Part of a small language model's weights.
Architecture: LayerNorm before each block, no position embeddings, biases on query, key and value, tied embeddings, ALiBi.
Training: a variant of Muon for these matrices, 914M tokens.
Each number is 128 + 32 x the weight over its row's rms, rounded and kept within 0 to 255. Layers, rows and columns count from 0. The size above them is the row's rms in percent of the matrix's.

# layer 4 attention query, 576x576, rms 0.178, rows 419-436, columns 384-575
size [108 104 111 102 108 107 111 107 102 111 114 113 111 105 108 113 107 104]
[[140 160  93 132  90 149 147 133  61 100 105  55 114 112 192 132 106  86  96  88 139  62 165 190 131 123 145 160 131 150 108 119 106 135 177 104 125  99 119 136 102 102 162 170 141 116 140  40 115 120 139 101  56 183 115 144  95 138 172 133 145  77 135  88 120 138 101  93 112 149 163 141 209 103 156 163 168 131 148  87 114 105 105 150 123  96 130 156 113 113 124 188 162 123 139 104 141 152 170  99 140 157 141 134 119 147 122 115 159 127 116  79  65 110 115 123 176 114  65 166 174 138 174 147 123 158 162  95 138 120 173 123 135 157  87  44 141 126 144  90 142 144 108 214 157 194 139 165 122 136 185 140 120 135 138 128 135 143 119 200 130 131 115 110 157 108  83  61 123 142 182  88 134 127 132 137 114 114 163 125 154 113 146  96 156 168 125  95 154 106 192 115]
 [ 86 141 144 133 184  99  93  98 130 171 188 113 134 119 123  60 127 143 126 124 100 119 143 138 148 210 128 147 186 115 140 170 134 114 167 182 127  96 119 124 108 149 201 144  97 120  54 122 122 118 127 127 175 142 159 114 110  78 142 188 126 120 172 155 139 198 162 131 109 122 171  74 137 128 106 131 143 137 192 113 152 111 194 115  64 101 100 148 122 124 130 132 178  94 100 116 122  61 135 106 116 150 119 145 136 123  86  41  91 170 119 151 158  75 100 126 190 147  80 138 194 120 188  52  98 110 119  87 108 159  99  77 197  87 126 141 156 146 169 134 103 126 135 190 115 182  85 122 148 206 177  99  84 114 143 116 105  98 139 136 162 126 170 112 135  87 150 137 105 126 179 104 102 127 173  91 183 162 106 160 149  83 100  84 124 137  77 124 125 137 158 160]
 [119 161 166 132 143  86 119  67 100 117 158  96  84 171 159 178 132  89  72 105 100  52 111 109 100  90  87  97 182 173 171 134 101 129 171 125 157 139 180 131 123 117 105 160 205  70 153 159  95  81 114  98  87 117  74 119 200 109 120  90 123 124 121 143 141 174 122 150 169 130 170 146  94 158 122 176 168 201 104 190  74 204 134 122 164 153 123 146 163 138 116 115  71 123 156  91 205  99 115 142 107 158 173  68 109 167 163 117 139 167 202  75 153  90  92  91 123 179 120 155 130 120 129 126 119 172 161  89 160 156  98 194 116 154 184 158 157 153 148 118 112 123 110 133 130  62 182 160 174 139 154 127 196  94 146  73 125 161 140  89 134 123 151 149 175  84  87 173 186 162 175 108 169 112 199 103 111 118 154 122 159 114 122 117 138 129 141 146 119 173 133 111]
 [116  89 119 157 129 109 144 148 127  98 136 118 137  82 126 145 202 136 121  88  88 162  96 102 136 150 126 133 102 101 158 109 189 152 117 146 168 145 152 177 100 164 132 121 103 118 118 155 175 123 148 123 153 119  83 136 123 134 102 164 114 132 145 157 183 164 119 160 108 101 100 150 115 138 123 126 102 126 120 122 145  88 141 184  87 118 160 109 139 124 165 121 123 121 189 116  77 143 174 157 111  98 124 114  46  92  84 104 157 131 106  74 124 101 114 141 142 143  68 160 142 125 137  92 112 228 202 107 163 135 139 143 151 127  87 114 157 104  82  95  70 187 101 114 166 129 118 144 139 136 130  88 102 117 102  90 106 153 144 104 146 132 132 150 124  71 108 128  99 177 150  97 132 139 156 118 118 102  71  80 121  93  60  82 146 109 154 115  74 139 114 164]
 [139  70 119  81 138 109  95 158 131 151 143 128 109 146 172  90 110 120 146  79 129 102 101  93 195 103 118 129 135 179 131  99  89 106 124  95 166 163 131  81 157 175 145  93 167 146  68 137 134  88 152 136 124 115 147 121 115 165 170 168 120 166 125 132 152 143 140 112 140 103 133 136 140 111 148 126  91 160 144 143  86 134  92  91 153 148 129 119 117 156 188 118 168  49  75 103 130 136 127 102 131 130 137  88 111 107 162  11 167  92 101 100 100 108 178  94 106 118  51 141 188 143  65 143 133  86 158 162 104 108 161 155 213 141 173 132 135 114 138 127 121 135  76 111 103 172  74 168 128 119  52 149  85  62 124 174  83 224  91 122  99 140 147 163 106 154 124 127 127  98 100 143 181 130  45 179  99 151 122 142 109 117  81 161 100 139 124 155  93  80 117  84]
 [ 94  82 101 126 174 140 179 103 131 104 157  86 138 103 113 199 151 134 146  78 145 173  93 148 121 139 102 122 118 101 140 150 128 118 100 128 117 196 182  38 147  90 161 113 118 111 119 143 168 133 144  98  75 127  92 154 194 170  73 188 121 176 122 100 116 168 107 197  88 101 188 157 139 152 100  69 133  74 148  78 160 116 123 181 174 112  78 130  73  90 129  84 106 108 144 121 110 199 127  62 141 169  93 160 137  89 141 103 142 109 126 115 136 108 130 131  96  68  85 128  98 112 132 146 129  90  96 167 150 116 167  28 160 150 167 146 112 116 119  62 144 189 164 150 130 143 105 157 134 123 131 119 120 143 106 168 126  98 140  55 129 118 154 221 150 131 110  97 162  97  96 109 146  95 108 156  80 120 148 112 119 163 122 154 159 101 173 154 169 104 129 149]
 [122 107 107 125 120 156 116 145 146 126 113 127  91 131  98 106 192  90 123 103 135 109 132 175 130 120 131 137 124  94 143 140 118 115 122 121 127  84 161  94 179  83 196 102 115 127  52 173 119 136 119 126 112 108 107  77 202 117  90 114  67 149  71 109 175 113 171 116  55 119 108  62 167 148  68 130 109 114 113 170 127 154 134 128 106  87 126 109 138 129 114 115 145 130 112 139 146 126 113 200 167 105  93  98 145 130 117 121 117 118 106  98 148  97  93  70 126 102 133 104 124 129 119 123 101  78 163 104 123 131 151 125  96 183 130  82 101 119 115 180 132 161  83  97 131 111 159 153  71 114 118  58  84 115 135  94 152  95 107 167  77 160 141 118 102 177 110  85 162 127 109 180  86 187 139 164 125 128 115  96 165  69 143 170 209 142 130 172 137 150 171 125]
 [136 163  79 138  92 145 143  79 136 118 102 205 151  64 116  93 137 160 175 131 120  26 111 188 146 118  78 169  98 133 158 137 140 122  65 123 115 103 244 137 100  90 120 158 104 162  67 112 135 127 132  82 134 111 183 145 125 134 130 146 107 168  94 129 131 154 107 126 118 181 150 121 153  55 155 134 175 152  95 137 127 114  66  91  91 218 127 179 102 113  86 120 153 151 181 136  73 115  94  90 155 175 180 139 135 111  92 133 105 104  96 121 137 113 185  87 185 121 104 162 114 148 113 122 103 162 150 121  92 124 111  71  54  97 176 175 144 140 120 144 127 182 102 152  79 131 141 140 118 177 129 171 142 162 156  94 100 104 168 168  91 145  71 149 143 157 125 207 143  85 124  71  53 143 142 126 117 143 130  90 159 134 175 212 125 159 140 109 139 155 130 119]
 [187 156 122 104 124 103 114 133 139 127 113 129 117 125 112  47 129 132 129 142 168 143 105 178  62  44 143  95 137 165 134 101 106  85  43 137 125 146 102 144 111 111 145  88 177 105 121 135 153 118  94 166 134 103  87 139 131 112 202  88  62  86 141 141 148 102 112 169 209 131 144  93 153  87  99 160  56 116 165 147 219  63 125 119  87 111 119 126  77 139 105  55 117 129 136 161 156 189  89 132 167  92 141 113  45 112 150 105  94 136 126  83 176 142 117 131 105 117 183  87 104  50 112 142 128  78 116  96 137 107 154 159  96 128 118 115 130 134 143 122 111 147 162 125 140 192 107 126 134 168 122 167  92 187 109 125 132 112 103 156  85 105 177  87 149  98 101  71 144 110 180  74 126 112 151 108 128 133 138 120 150 149 101 135 106  97 130 133 115 126 133 100]
 [120 122 148  89 120 153 102 164 105 134  66 109 147 126 130  99 187 115 125 210  83 139 163  49 165 123  94 121 134 128 155 110 123 133 126  93 123 127 162 185 119 105 117 173 103 191 130  83 100 129 107 113 159 108 106 110 131 116 157 100 154 101 120 143 141 125 140  91 116  65 149 154 103 128 150 162 144 151 111 144 178 132 100 139  63 135 149  74  75 101 126 161  92 138  74 110  68  98  98 135  56 117 108 145 148 206  76 126 163  71 116 160 108 161 150 229 214  96 180 120 131 109 183 183 138 129 171 118 201  86 152 115  96 126 121  80 138  95 104 149  47 115 158 124 119 105 133 127 146 145 131 130 113 123 124 130 169 131 138  93 152 115 134 138 114 132 115 120 220 100  39 104 169 136 219 144 162 117  77  91 151 125 118 105 116 103 228 172 141 168 148  91]
 [191 141 179 176 130 131 129 113  96 148 109 164 122 131  95  70  79 180 152 140 141  63 141  90 170 117 149 135 115 126 130 114 160 153 118  98  64 123 132 155  71 160 113 147 113 134 150 144 149 146 150 118  92 129  94 173 103 118 130 100 121 124 144 141 154 128  83 168 127 143 158 161 140 142 105  95 145 162 143 159  88 122 140 148 176 194 117  95 100 112 120 104 145 122 188  74 130 119 111 101 153 114  91 119  87 123  80 193 109 119 118 129  50 119 135 107 160 124 160 157 167 111 133 109 152  95 100  99 139 156 111 115 150 153  78 147  52  87  65 147 141 105 134 174 158 142 144 127 117 133  88  71 116  74 104  95 116 147  93 109 175 161 146 122 103 133 147 156  96 127 199  94 138 214 149 133 161 151 139 123 128  87 113 160 145 106  92 113 142 147 112 109]
 [146 158 126 149 142 162 157 210 144 117 247 100 158 169 115 115 176 127  98 147 119  89 141 159 171 122 120 111 153 135 141 159  91 126 162 163 157 135 128 120 203 128 101 116 115 103 105 138 150 142 138 117 107  97 185 164 200  67 102 119 184 138 112 127 135  79 125 109 145  83 194 132 156 149 106 132 149 145 132 108 111 128 128  82  98 149 122  77  85 163 195 121 139 101 128 124 158 122  89 146 137  95 142 134 145 121  81 126  97 112  89 124 117  98 106 127 162 125 104 160 109  79  89 107 113 154 131 213 104  99 158  55 114 136 135 123 135 112 134 122  68 161 142 138  92 110 164 136 146  81 110 189  91 201 144 111 134 150 124 107 156 104 111 145  77 139 105 143 133 159 112 103 107 137  96 123 151 121 112  46  94 116 129  85 100 113  82 121  86 130 157 142]
 [ 94  99  74 104 100 138 127 115 125 142 136 142 115 106 122 121 165 145 112 134 132 168 123 139  79 162 135 145 133 155 102 184 136 197 144 195 131 141 138 100 135 131 131 155 120 150 160  55 112  74 157 169 150 145 134 109 172 109 144 130  81 156  54 177 156 139 107 203 142 136 108  74 117  91 174 128 156 124 139 138 164 145 104  98  79 142 166  76 119 141 125 168 136 116 129 156 135 121 150 126 142 121  78 111 123 130 100 111  99 142 160 136  71 129 166 233 136 163 139  82  78 108 120 132  92 127  87 143 117 115 163  95  98 150 202 129 116 109  96 158 134 133 147 111  74 120 124 191  93  88 156 125  57  97 116  69 128 123 159 139  76  94 107 137 160 151  70 137 111  72 124 170 144 106 137 175 119 157 142 159 159  98 163 113 149 133 162 160  96 105 156 100]
 [140 133 106 103 197 140 130 161 106 151 152 123  98 107 102 104 136 121 127 144  43  90 156 117  86  94 139 125 126 113 104 103 126 125 100 119 144  62  90 117 115  77 123 116 108 156  84 169 172 148 186 143 166 155 219 104 142  73 147  89 173 149 177  68 138 102 125 133 153 159 126 131 131 110 123 159 130  96 102 129 101  93 116 171 104  48 127 123 160  83 152 165 143 119 107 126 109  95 164 151 114 155 166 136 137 117 146  93 110 145 100  96 156 116 134 148 136 157 138 124 167 134 142  78 169 244 134 149 152 118  97  43 150  70 118  99 180 118 175  89 126 155 145 124 158 134 121 157 132 161 143 126 129 179  99 128 166  50 119  97  97 105 189 117 173 127 104 121 115 109  84 144 191 126 139 155 130 138  82 172 226  64 162 120 142  85 153  99 128 218 141 159]
 [115 112 110 122 177 115  94  94 194 115  78 108  57 117 199 118 148  89 105  84  95 104 137 128 106 151  70 139 131  74  99 113 136 158 188 160  67 153  93  94 164 140 120 110 113 139 132 126  80 130 148 129 129 105  82 114  74 150 135 162 118 155 110 145 157 117 176 148 111 128 113 106 105 156 131 103 113 145 137 119 132 152 150 149 188 105 101  90 152  92 130 140 157  84 120 175 149 131  72 103 117 142  55 118 139 194 120 162 106 167 157 130 109 181 136  62  94  78 126 121 135 139  80 134 119 130 108 126 113 126 162 138 109  48 134 163  86  87  93 125  81 101 116 134 163  98 139  74  84 156 162 158  88 104 160 142 117 166 225 135 116 132 159 127  58 112  57 149 118 156 119 136 159 110 154  81 167 121 150 102 121 171 143 144 193 113 130 139 132 104 134  90]
 [142 143 148  54 133  71  85 115 137 187 109 100 168 129 169  91 106 137 131 163 104 147 125  91 131 104  96 113 116 134 133 196 118 100 200 119  96 194 107 135  47 166 172 168 159 154 160 167 114 128 130 158  91  68 160 103 128 150 162 125 144 103 128 107 112 137 186 172 127 129  99 125  99 158 198 168 144 119 123 155 135 108 166 107 118 170 130 170 144  72 158 116 156 142 118 129 106 204 151 126  33 142 129 115 129 159 121  94  96 153 113  63 132  56 105 124 140 132  78  83 136  82 105 127  99  85 118 189 119 117  65 169  24 162 132  62 102 174 139 155 114 144 156 105 129 156 128 135 148 184 102 148 161 186 202  37 117 138 109 154 166  85 207 133 200 123 135 134 126 130  77 119 118 179 164 108 118  74 132 137 123 113  86 132  97 120 142  97 170  72 120 106]
 [ 50 156 138 118 138 129 162 155 159 135 104 154 146 128 125  84  89  80 140 159 159 178 157 115 106  97 122 158 143 168 146  92  99 167 140  78 147 101 131 179 114 164 178 164 128 169  56 177 142 160 124 116 202 155 135 107 184 106 138 190 186  83  91 131 145 121 126 108 160 115  74 182 156 164 154  60 130 117  60  46 185 120 130 100 161 153  94 112 147 148 183 186 173 142 149 119 167  67 136 157  92  52 174  93 120  83 136 123 153  94  82  98  97 118 178 103 111 134  78 119 148  84 153 151 139 118 161 103 106 110 115 213  68  82 180 103 161 111 112 106  73 141  96 167 176 172  99 144 137  42 169 150 133 135 136 132  94 173  94 109 148 141 174 158 164 138  81 125 178 131 122 167 159 138 142 135 130 174 106  63 172  87 108 154 113 134 173 101 132 167 178 173]
 [164 108  80 123 102  99 158 108 108 113  91  51 159  92 119 165 137 153 179 154 109 134 174 145 158 128  85 108  80 164  83 137 123 104 187 129 162  91 137 148 122 150 185 101 117 167 168 138 195 124 151 138 133 164 147 150 133 115 122 118 135  57 202 127 108 137 113 106  77 103 146 123 139 155  81 136  77 104  58 109 137 134 116 131 161 116 137 188 132  78 169 168 110 136 100  84  94 119 175 129 116  95 118 112  74  85  84 107 156 130 109 180 106 131 119 104 124 122 130 154 150 131 193 184 128 134 123  99 102  70 127 115 102 186  94 123 148  79 102 135 175 122 129 118 109 134 121 127 129 117  78 145 105 128  74 100 152 110 109 175 187 122 161 108 177 105 129 123 118 164 108 133 146  98  73  99 137 113 158 116 149 167 116  80 125 120 149 184 125 119 109 171]]
# layer 4 attention key, 576x576, rms 0.175, rows 419-436, columns 384-575
size [109 109 114 104 112 110 112 110 108 112 116 115 113 109 110 109 108 106]
[[106 119 121 126  96 100 167 182 103 129  89 169 122  98 143  77  92 164 166 138 102  65 158 219 123 183 112 177 124 124 135 101  52 187 143 143 162 123 106 133 117 117 161 163 117 139 139  78 145 134  76  88 134 118 113 215  92  63 137 131 136  55 145  70 147  93 131  94 109 149 123 130 142 134 167 185 170 107 132  74 109 111  64 121 146 106 152 189 102 115 120 129 161 156 131  97 131 128 101 168 150 142 113  96 115  97 112 116 140 130 133 145  69 155 119 138 167 192  71 168  98 129 146 205 146 169 130 141 198 138  46 118 173 155  53  97 132 129 100 116 153  81  88 151 145 184 175 182 124 149 143 123 198  63 107 171 104  81 110 125 148 122  65 126  80 124 147  86 101 108 123 127 127 137 143 129 134 116 162 153 117 111 141 138 129 173 126 118  84 157 193  87]
 [ 88 120  95 156 142 131  50 130  86 122 145 115 118 117  97  52 191 104 128 136 111 164 131 108 121 196 107 171 150  53 101 128 121 169 159 193  99 177 162  90 147  99 131 133 122 143  77 126 173 167 129 114 149 110 150 127 119 111 131 141 118 137 105 108  91 148 171 101 104 124 135 134 116 145  74 147 167 145 121  99 117 120 111 115 126 214 146 166 183  69 151 158 132 129  95 216 129 117 147 153 118  62 140  70 146 137  89 120 128 125 107  89 103 133 106 122 187 112 141 140 198 134 156  94 189 144 228 100 115 135 124 129 166  82  75 118 137 130  86 144 124  82 165 105  75 133 115 150 139 119 127  98 143 134 145 125 109  72 161 113 103 172 104 151 190 141 149 147 108  55 125 107  81  97  98 150 157 155 109 154 157  54  36  77 118 136 105 116 133 185 161 148]
 [ 92 128 162  98 111 131 127 103 173 107 128 129 130 141 117 174  66  75 112  97 146  80 109 131 128 149  89  86 121 122 131  90 121 113  53 118 155 137 182 139 152 140 135 152 138 143 152 143 104 112  75 124  70 165 109 185 129 145 147 128 134 168  92 124 136 122 170 186  89 129 132 148  90 127 118 149 112 126  89 169  50 173  82 143 153 122 186  66 156  81 122  95  71  90 143 123 177  75 127  77 148 166 178 150 100 111 154 121 149 138 186 116 135 163 168  84 135 138 180 124 156 162 168 122 117 168 132 106 144 121  71 202  95 121 178 124 106 153 151 145 158 146 152 132 109 145 138 147 151 132  90 148 158 116 167 157 120 148 119 108 118  74 125 131 144 136 110 163 160 151 161 114 163 121 196  80 139 129 145 169 136 122 118 134  95 100 140 149  97 131 149  87]
 [179 141 115 141 160 129 107 117 154 115 130 102 133 135  96 169  96 133 246 144  93 208 155 103  99 118  90 150 122 114 126  64 120  83 158 105 228 150 148 120  97 108 122  66 110  86 172  89 130 119  65 144 143  75  82 150  81 102 124 148 131 188 166 152 153 130 103 183 104 113  83 115  80 137 144 139 116  83 128  46 153 147 103 139 135  75 128 170 146 105 121 100  75 143 140 118 106 171 158  98 182  77 123 139  98  57 186 128 138 148 106 111 135 148 118 112 129 101 109 158 146 119 113 143 183 153 117 134 156 169  95  80 149  78  65 171 158 120 126 150 117 145 126 104 136  75  91 144 127 118 117 123 106 106 118 147 100 199 137  71 111 148  74  61 102 154 147 111  69 120 165 107 135 137 133 209 144 111 117 148  87 176  91 127 149 138 127 124 104  83 137 105]
 [127 121 103 121 148 110 125 154 182 135 116 107  86  91 114 176 117 149 115 139 104 109  45  65 170 122  62 147  78 155 116  82  96 141 129  93 121 115 110  80 120 165 109 122 166 125 115 134 145  85 163  92 178  82 174 169 118 163 179 110  75 134 124 109 113 101 167 130 127 107 115 114 109 129 146 163 102 111 156 121  99 183 121 111  91 155 157 166 129 162 116 200 147 135 162 174  97 107  76 123 158 105 123 146 187 189  97 114 215 143 105  97  79 167  99 124 126  98  96 112 190 126 132 133 153 116  57 157 162 116 159 137 156 147 149  83 158 123  77 189 183 160 109 141 144 144 178 113  99 111 155 158 172 108 102 162 105 116 128  99 115 123 126 171 107 115 130 122 127  87 105 165 154 112 111 227  54 131  63 149 104  96 104 123  96 157 101  88 146 126 115 129]
 [ 98 115 177  96 143 155 193  93 128  87 145 163  82 160 131 132 169 101 150  69 242 169 157 107 113 128 161  77 111 157  77 132 137 171 131 142 124 167 165  94 161 134 120  79 177 165 124  89 140 112 166 157 112 133  90 171 102 132 132 131  74 139 170 103 129 163 165 162 137  80 144 226 125 152  80  79 133 146 124 111 119  73 138 124 172 129 118 148 125 110 109 105 120  74 141 110  91 132 103 115 158 132  46 136 137 201 110 131 168 152  93 167 159 168 101 181 128  75 100 101  98 156 141 144  79  91 165 137 119  68 111  63 181 109 170 216 170  94  99 150 107 111 163 151 100 150 120 149 124  58 142  68  88 130  67 180  86 165  87 128 130 110 157 171 142 186 135 107 191 144 143 125 122 117 134 123 152 155 151 112 115 111 135 185 190 104 120 149 149 143 112 120]
 [120 181 128 141  85 120 128 143 178  76 112 105 112 167 154 140 111 103 107 103 115 107 128  97 138 109 143 160 106 131  81 130 171 126  98 145  77  74 162 146 152 184 111 139 113 111  53 146 120 117 136 115 159 125 119 128  88 127  70 126 144 133 138  58 161 109 132 161 114 144 144 106 117 108 128  85 103 111 122 137 180 133 111 115  82 111 147 131  99  76 145 117 107 122 119 149 172 111  81 110 124 138 126 134  94 138 121 108 158 137 138 158 136  86 126  50 105 146 123 157 107 103 101 140  63 144 131 123 106 115  79 146  73 174 152  94 125  78 144 160  93 123 121  88 169 156 134 110 152 156 202 110 125 133 127 102 170  95 134  53 127 129 180 158 128  99  90  90 153 121 109 133 133 164 155 123 201 170 165 112 108  68  85 139 154 131 157 136 109 146 107 121]
 [ 95 124  96 159 197 120 109 131 130 148 124 104  80  82 136 100 121  97 135 169  78  80 123 167 146  87  58 107 108  90 101 115 168  92 103 134 132  97 190  96 126 147 148 138 134 105 108 101 130 174 154  75 151  84 138 183  87 148 158 166  89 118 135 119 166 219 155 188 172 167 118 125 143 110 150 116 171 121  99 117 113  95 103  52 180 172  90 130  87 114 129 116 213 123 123 157  96 111 104  89 150 146 137 141 161 115  71 134 113 104  97 168 122  73 107 127 214 136  98 166 142 176 100  98 150 124 140 153 114  94 136  97 101 100 145  81 119 113 121  94 132 193 106 192 182 172 146 146 115 165 148 161 128 119 171 111 151 182 120 170 111 110  80 159 194 122 128 115 118  88 181  96 107 154  84 131 113 142 126 140 138 128 196 136 160 155 122 136  91 173  98 117]
 [142 185  97 148 116 171  55 130 161  90  98 111 126  88  94  51 135 158 149 138 120 165 106 129 132  63  94 129 124 156 138 147 110 159 170 153 117  97 128  84 126 140 127 130 127 101 139 170 145 176 125 108 144 132  99 154  91 131 153  59  97 104  86 135 127 107 104 145 111 198 177 105 160 107  38 154  62 105 154 171 188  61 148 128 168 148 161 136 118 150 125  81 127 204 123  91 116 182 104  85 121  80  75  84  76 114 135 122  82 135 182 162 178 101  66 141  70 155 124 129 143 110  61 135 155 106 156 130  85 178 150 113 102 120 149 133 125 128 134 162 142 117 116 140 166 165 175 112 120  98  89 170  61 158 101 165 136 145  95 198 160  72 208 186 140 130 169  69 130 103 137 128 134 121 145 133 117  87 154 120 104  85 117 150  74 110  77 145  84 131 123 107]
 [157 133 103 137  94 136 119 135 102 125 114 118 160 130 137 145 119 100 137 190 123 137 184 107 103 118 102 181 136  74  77 127  79 190 108  73 200 144 166 138 114  86 108 205 105 101 148 129 172 142 122 201 146  72  76 140 133  82 125 190 130  87 130 199 152 177 180 149  99 118 162 173 124  86 159 170 156 111 143 119 126 145  79 111  60 164  58 195  59 127 171 145 114 119 170 125 100  94 124 173 134 144 161 144 139 213 117 157 162 109 154  92 111 157 156 122 149 130 101 131 161 125  87 137 147 163  85 107 170 126  95 103  64 172  87 188  97 168 106 150 126 135 179 140  89 144  42 142 103 147 118 167  80 155 146 141 171 101 127  88 157  73  96 125 131 134 110 155 150 129 107 154 125 147 181 161 161 121  75 102 123 124  85  84 137 103 153 155 148 148 110 135]
 [157 142 192 104 151  85 119 156  93 145 117 152 141 137 113  99 125 191  99 118 156  87 131  96 170  74 130 146 122 110 134  94 165  70 128 151  83  59 117 173 135 140 158  99 140 136 131 127 108 120 128 115 101 102 116 118 167 125 113 144 125 155 104 125 171 152 114 126 144 132 193 135 151 137 135 143 121 103 177 112 133 172 107 168 114 112 100  83  96 118 107 124  99 124 185  95 107 154 122 116 221  81 126 105 160 139 138 192  89 130 134  82 188 112 134 130 165 161  84 124 107 146 132 131  98  95  83 130 163 190  38 159  95  77 124 111  58 126  75  98 108 172 193 130 114 160  72 148 130 117  60 166 137  89 174  77 115 106 129 142 135 145 156 109 121 124  89 147 140 142 124  60  94  96 211 138 117 201  92 110  84 133 189  67 127 131  80  83 117 116 117 116]
 [ 97 165 145  97 154 109 119 191 181 168 237 110  99 162 151 180 117 125 100 144  86 120  72 144 146 156 118  83 184  99  67 166 112 164 121 120 124 149  88 147  93 103  67 102 136 130 165 122 101 129 187 139 124 156 238 132 143  57 115 124 146  60  98 129 151 133 163 111 123 112 188 127 120 103  91 136 155 165 146 160 107  63 133 110 112 117 100  72 148 119 138 106 111 136 137 116 100 113 135 178 117 119 159 163 131  93  95 151 128 139 139  79 156 118 160 110 110 163 132 194 129  59 129 134 135 192  98 173 129 117 109 119 125  90 153 119 130  98 135 127  79 119 144 146 158 102 140 113 128 141 114 143  88 121 230 116 114 155 114 152 166  96 101 170 110  82 141 138 129 221 114 110 133  94  96 125 113 132  96 144 154 144 141 190 124 159 102 131 152 104 192 142]
 [174 136 111 123 136  92 175 142  78 229 137 131  93 155 201 120 136 128 139  74 104 168 144 135  90 165 115 163 106 141 161 154 146 157  95 147 114 144 121 119 151 219 154 180 134 153 108 146 165 157 167 143 153 139 144 100 181 182 127 146 104 148 162 165 114  96 113 186 176 163 129 124 142 108 131 109 152  66 135 149 109 183 139 145 153 126 151 119  69 162 180 108 148 119 147 138 165 113 137 209  95 139 117 113  67 137  97 162 119  78 135 194  83 130 127 186 129 105 149 128 103 115  79 119 142 118 109 170  92  94 124 128 135 144 167 166 167 152 128 152  90 154 179 169 134  64 107 150 136 116 197 149  84 126 156 170 138 160 121  79 160 128 166  94 168 149  63 120 145  68 148  89 166 140  78 141 175 150 145 161 139 152 145 143  75 178 142 122 119 101 125  97]
 [130 170 124 169 136 107 116 159 106 147 154  85 134 118 178  95 114 135 114 114  76 157 107 177 108 110 134 144 160 132 103 118 133 135 107 115 147  74 175 137 120 118 132 128 149 167 101 108 132 119 145 150 203 110 144 166 142  81  89  38 158 116 135 119 180 120 100 105 138 148 129 148 154 134 124  62 162 104 123  83 126 100 149 119  77 148 113 160 170 107  82 130 146 137  93  75 129 122 136 192  90  80 167 171  87 129 161  89 111 161 111  68 111  80 143 179 124 104 142 142 157 159 189  71 144 177 124 133 179  96  88  69 109 129 172 141 170 148 131 156 147 125 193  90 215 123 139 142 178 168 100  97 105 186 129 147  85 127 110 105  97  82 129 136 157  94 120 119 144 140 104  82 158  63 186 159 166 174  55 166 125  96 149 117 143 116 150 117 162 114 117 125]
 [124  98 146 125  80 103 139  54 166 113 118 109 118 123 104 108 155 158  80  95  90 126 134 182 177 124  93 135 133  97 153 187 169  83 149 165 124 168 118 111 129 135 128 131 116 120 174 155 133 142 143 119 119  85  90  89 125 103 145 201 127 115 130 123 175 131 171 157 146  78 154  92  94 137 128  98  64 134 140 116 122  66 152  85 154 143  73  59 180 100 149 112 126 100 118 139 104  90 114  96  71 189 166 156 123 167 117 176 147 111 171  79  99 185 105 115  91 124 122 148 123 211 117 140 137 181  95 141 132 140 150 143 149 133 156 127  50 109  75 135 158 177  93 122 176 133 163 162 106 150 148 172 184 107 185 147 143 175 179 129 160 129 119 119  72 137 143  97 136 101 140 115  99  62 128  94 192 149 130 156 147 102 139 125 140 109 107 146 134  81 182 102]
 [149 163 100  54 139 141 109  95 163 139  91 161 177  67  81 120 138  61 110 171 154 119 202 163 123 123 103  76 119 174 111 134 119 189 160 144  88  91 185 120  63 102  92  99 144 112 162 135 147  65 135 129 159 150 151 131 148 143 113 150 168  98 137 154  75 164 133 154  74 176  74 136  83 117 148 162 150 134 179 146 109 144 163 168 151 190  97  99 138 157  62 100 120 154  99 171 159 219 133 123  91 189  82  94 150  89 141 137  80 171 119 169 104  91 105 104 150 121 119 108 141  99  56 186 142  61  76 153 112 136 165 178  88  69 108 123 116 146  79  92 127 146 177 132 118 157 141  82 105 115 144 146 114 128 161 163  65 131 143 163  82 140 167 148  97  92 122 127 127  83 117 120 157 134 165 134  65 129 158 131 168  77 142 140 102 124 116  93 151 134 165 101]
 [122  76  85 108  99 110 142 153 118 146 141 125 154 127 118 103 119 128 176 130  99 166 144 151 112 122 191 100 123 172 124  65  87 120  95 105 189 120 171 147  72 141 154 156  91 148  79  97 163 165 136 144 114 170 117  61 161  60  78 182 111 132  89 110 161 138 129  99 163 106 126 181 145 141 114  74 116 107 141 104 161 118 100 115 143 112  85 106 131 149 202 175 150 147 153 100 103 100 175 146 103 152 129 191 117 122 147  97 159 126  81 135 139  82  72 139 128 105 133 109  93 172 138 124 149 108 106  56 149  91  95 149  78 137 142 113 126 131 175 139 116 148 102 147 152  89 199 162 156 119 135  73 152 165  90 160 113 190 109 153 118 142  95 166 161 133  93 100 156 186 102 103 155 156 117 113 132 143  91  96 149 138  74 175 147 131 168  92 123 132 156 148]
 [152 133 130 121 157  87 135 143 111 133 140 130 128 114 192 126 130  93 123 167 166 169 157 192  78 149 126  89 118  86 104  77  97  71 153 148 161 129 132 123 138 107 129  99 153 120 162 157 136 160 147  97 117 209 142 134 147 163 130 106 105 152 184 141 135  84  91 113 103  61 165 155  85  86 147 128 157 110  73 157 165 150 131 119 158 142 117 147  79  78 109 149  64 162 110 146 150 142 131  52 100  79 145 102  98 134 109 152 136  71 152 105  87 162 117  93 149 155 159 172 144 162 145 163 120 113 149 144 145  88 117  68  83 147  99 107 146 118  98 127 174 146 168 183  89 149  89 153  76 121 130 138 137 141  93 187 145 103 100 164 151 146 100  99 127 133 119 108 122 199 135  87 145 133 174  70  86 160 123 174 120  93  94 135 170 151 133 140  97  86 137 100]]